Weights of a small GPT-style language model, trained from scratch on English Wikipedia: tied embeddings, 104M tokens.
Each number is 500 + 25 x the weight over its row's rms, rounded and kept within 0 to 999. Layers, rows and columns count from 0. Numbers have three digits each. The size before them is the row's rms in percent of the matrix's.

# layer 8 MLP down, 128x768, rms 0.0667, rows 0-127, columns 736-767
096:517523521475493439463508530485504473525502478512517451501500495492487488532485466494486536493475
099:482480543506501519511494556514529467553489484477561466502475502527513527522481472524487484538483
099:461522519535462518540508463513458474495476478430511515535525520505526503498482517496506521493548
100:523480495509471482474506504440536544468507516466504509437464495536515530476495508506555504529500
102:543497520530510496474470525497491534520450493489535521512504490479462471451516506484504515502490
100:500543482512510531475544500492473520524488494490502507484496488503469490492536489493507524514513
103:463466523510483500496464490508475485481499488552484491514542494472494502506508459489508456522500
099:518479524491473482483529529516519506482470501503521506481522500486496518512453488504503559471479
100:521521506469502522467512495491475477481465504509527490537475514507496519439503485477531517491504
102:513516471530516496474536497513469492502517468501481503468487515506499525522500526517540510552469
097:517525541507462500501522481450495468464502485489510470474474523479506483538466491502494537499512
102:507511490479524448464466512485552486470449507529491553498522521456479511512497479461506474523470
100:487541506516538535432535454504528503542489483545494509476532488512512467480511461478466510479492
097:525485540507518467500522480521488515506531521485472521514575481515544510506482515456509485504499
104:533502514503474449503505503476520505489495468534498488532491524477481497474523502498516485498484
100:500540535484482515452464508469508521494457497486501514533498496525517537527525510498473527519488
100:506482513494520500521515514487508500531504510481525525454496482536497536478507515542478519454496
098:513511450473469461523533521437501468488529484492450454519498500522473539499520498509484476457473
099:545514479502463510503511502474507516473503491485488498519519529476476480448521502504493513464469
098:469523522504503519506504516471511500539490512459489468475524501503501476459503510495543516503530
102:466513494521524490495579519479517492491507516523458478410497544496550527481531474497488504529490
102:473512520505432508520496531519522488482502513465527502447487514540512556512482510478460522493462
100:507461481485527495534577478498529498487497489529477466530512528527509498505495513450475473501521
100:444492507532502492543472495518483544462497500489475496511518524495496477506495472526547491458468
098:466482527517487533493520517480487490517517520491508492453498479486494501473529507511516516486492
099:478514479493536487493498489495480487480493524466516517537520554491466524511433499531499518504511
099:514466512485487502499493474507533502464485491441500468458541541521550520527480442468483515504482
100:511517527523483489516487487512467517519498500500464500522542477483482487459494502467461527537493
100:496491503517518488461488482489483461457479493521527506470496483472496522483478508450470474481513
100:490500536499496474502482484476525503545484563519530546491487470502493505483528515513547494497507
096:513513521495506497525474505476561528509471510469475497505469508476470483523450502490502504495490
103:520555495484460515479525487487525491479518506469542497493533505494536496505548496483449510508484
099:455485490498510500516499450513520501503513532511522577483539480506487509520494505527501440515468
098:518520479456534490508543471486526496566519483504552468466529502515482491507533463509453526523479
100:509505492487494490492524483456523510488499533515479508503487498469507522489493489511545485505534
098:449554447509548513506484515562498495511532522516479513490463545514475494484497474449526490527546
097:481534518497486473512519478532473502496536497446488509505459537510468502466502468446470461490515
094:499465491447530498447496539463456495506474496466481545503525544505503478494498492499459492503494
102:502483432493501489514506499533534542495485523500472493487484498496491497483498480500464522520505
098:516485504508516482470476471501531515523520466495511503524514429457508541521519466499521498525492
100:510504511488518518518521479503525497470484540529497538538516482472523479454446503481475524489510
099:466524555508455531497529535514514500480469427491512463540476519452526496503465485487524494498488
101:511441511528508494504522516468507458479504505493495470470498542507480499494540475508510466521516
096:466506466485493504486535463502494470421497522496485489489504532467536508489549500544497505527507
098:504548468501518526476526493493496474521460476495538505487505541514458522528501489522476479540525
099:529463534519479544528494492516493484483492539514508522476532515517488497479544497446471495496490
098:453502533504527525486462527504514478524505490518470555468485548462521492453492489502505499523440
100:494494519532479476493455503516523492559455513528493493449485484473497498525459596516576491531462
100:506518501502500501495512539485473498490503541531475477538491509487498464485471483517501455507510
098:499505480503528521511464495493472464529526531478487528502506489481497499480488464512569445545481
105:519520488534519480522507486511493513549464520501491494474494458509497495487519491529495505547524
098:478501534524469482515507509473513530489486513536516443472511474520490508514496452474513458453471
097:516525504452519466455469508503477506471500534481494472524534527453515496511519525531515497445482
100:526523442494478479498523471467497491503459544487485499530522564450493494494481519469502497539510
105:517478476485523429512499523491531526486509484527490541529483508485485467506526473485518521568495
097:510474476459482483457534493505472511488532511513487441508494462499490527447467436513512527446497
099:488505532500485547450485535520531489518433488472531543527488498534514534495487452490513522526497
099:487525474500471519539517504489528520520496504532511499505484546550504443504494500518467472446557
100:480512515527459481516485499499522566542539519500544497435519467510519522531496501513491489423464
100:499541517535510520497476519518499534511543504480540528440507536498475504476489504491505522477507
099:509425490437473509483496487545459504488490556453530519499555476493494562539491486460491540534511
099:482519442477437455477497527485474561531500486550502477493525498472494472520461487540515498480479
101:512494534478494515475468502513534507496491478483513525486475521428498496497495482491486501477528
100:509489488504511525510513466457491518499506493491485454450545500498478553484468480474480478504492
099:491533540531483543441481525528518512473536441520483510510525523516478543467513534527464516518498
104:508480504551470523512525524520501515476500524510480515505498482519483491502508479531509497518503
096:473494473494506479497506530502525481468486495516521522497451476518477562494557496524559508498448
099:488491483483485509490464523509452515497511438535472506493511488516502505537468467508495533509459
100:521497513482486511519502463495521527512500523484529506515518465501478470471476509501502456540528
101:501495489459505541514490492495503476510481495496455513522465459534506519504489540529491541501511
100:511544505486433492538510524511492516451524458459506478494493507530520516496499497495521466529497
100:479520443550513476512489484522496498505498522491506506466464513483511537513506490563535505481549
100:481496449573543471482469530482497489508533523508533538516535507448498533492481510539493508489541
099:508507518476513511456475505511488518497550481503502487550478530499463479508492487501510474476513
104:495474499510523488486484499488504490485564522499473523497483463515507496483509519508535539491531
102:501463522520494516519524500484514533513494464500465486487515478521548498522547484508489487518491
103:498503517502533499478470540497509479469471511486496518503452501529528527466527525501519501500516
096:502538507458475502468516506493443503528491479501545463491470512510514547500503492527499485526483
100:511445521500522485517504499545519502469430521491496479517524453523512546479491500513522542509502
101:505501505485487528479465470518511504510492523519499473440512531508499515482493527502509538501478
100:504481480502492503495516496508487500488553497487506516529485536474503495497483493483511469524489
101:478472463506536510525501474509493479493454519531494484469518486522515504474504479473502466466486
150:477522510537503456581484460528471496494539516534510508470510492454555485516506502490533555512530
099:529496482488532504491523549475470543508539448530520481487487515525490520469486541514512528498548
094:492504470487516520438469532491461525490528475471516487514477510510506442505498496541477509496515
097:517475493492503516525450492467534488461503522527493487517514496496467495517526524478504487505524
099:492520483537474437526528532476481511499528470466513478495542513533527496518486479482505473479440
100:498524485528479522514500477539456537501524535477547440554488489519485539496467517478468515407439
100:508510517469507480499480501468511532515524491485501500514489514498540463471491509466516478486490
098:501532504512614503495510470520502517498506509492504504513529507467557520498493487485504488514486
100:472528426522440470536459515500476515556538504519528543488490506536525447511508489497462484496478
093:514536476498506525509491466514482510505462507496512480488492452517503484539463508565489509494480
099:491516510490529518475516502536484501512495515492475470489517498471510485481490459511493508478515
100:516498510455529530495525468517512509476521466491469506469535485481548529474487445497484495517554
100:517504452511506517481476448503511538498462516444493521511505502460462522480540511471496509503470
098:502464507510501515463525535492517516516508503476507491516548502501490513524492480520517520522494
098:560526528514494491468462512505529508505471533533526496540453550419545511519506497501495517484509
101:501511468505483497449523454506482508514506501540458549515468485511508544514474485518482513495443
098:470546480515533493527532465522513518523452492473565499455499474498478519506540516508538509482481
100:460478495524511543534480489534483541477485513482511492505484522496470471469517509511493504523489
102:507537520512475533494529502480487492499535519531496512489497451516509515521489511511527467513518
099:480503464518491506526506485542509476552507490520523493509492509489529524499490528455513511498541
097:497520503514474515500487496491506473556512505527536506468532501488490496447471542559497478539519
096:462473583516521479530502540517430506470549516479508511499504486521477494511470538499493522531505
099:512489506497494497529475485511520505465493496502530486501523500528508527489477517470509452498500
100:513535485531502482484471502520470506498467494464496516540485498482507470538523502508471497523515
097:510514534509526504453490472491499475461527490529480517495492493530504485506483488534553468480509
101:483502491512543523514504486479523537462505508516508522477508509528503471453498554509468518470531
102:537513484478538523511530489512479492427488472470470484476449511470495545468487445476490496550489
103:471467456507513454507518493523495509517489491505501516539487487551515492538579484473498501465479
103:486427505499508477488450506541534475529474503501544494479519511489478476518459479475469471509523
097:538525496483504468493504495495496484520533510521519469533513494492486498494510486446473513501493
099:562499496462490463504502465498480529487558478525530513473463500552526512535484481475509512481537
101:526503465537504503447472516542474541536488494509484511502492465466511557523499495477503502486553
098:517514510545491438522529520489501520513448483493509514485512490482460477549539476490519438560489
095:503486446539496513509478472502504510504572498499517485494491459521490523526495513495498495489495
098:479506474487560498508527526505494493514487477474501553456468533505493476499514514500475488495542
102:511487460481485485495489496474499519505538517567492497499487434510467473509542507534489507509518
101:490494523509480494490502506479532532531520498478496515477491538509518489420518468468508507492474
099:479517461496486493518518464507467464480498560465473476514513499482504453493495493490468472468522
098:472493511519506510509515490523529491483501495477504501423493514491523494492550447522510494461528
099:515475470514542490518485488455517495495512547472521493472474504511501508476526524462513486476479
100:471558495520507471494438529484519516497534489546487479510465485493519504543499506498468464492494
102:512498473459479489513493514453520479472490531498509486493463528514459510475505516495519508509500
098:508509524497521500496466536525457520514478505491509475547520472455512485499500467512488479504515
100:524509488512523531500535550508519536468526452460492544509522493496485469468532508441499507539476
098:526473507504428518493514469493470463489478484481509534483449498500488508532487492501506486523485
100:535478535493490501516525524517498533489492502517495493476540516502538458475526550515461523478482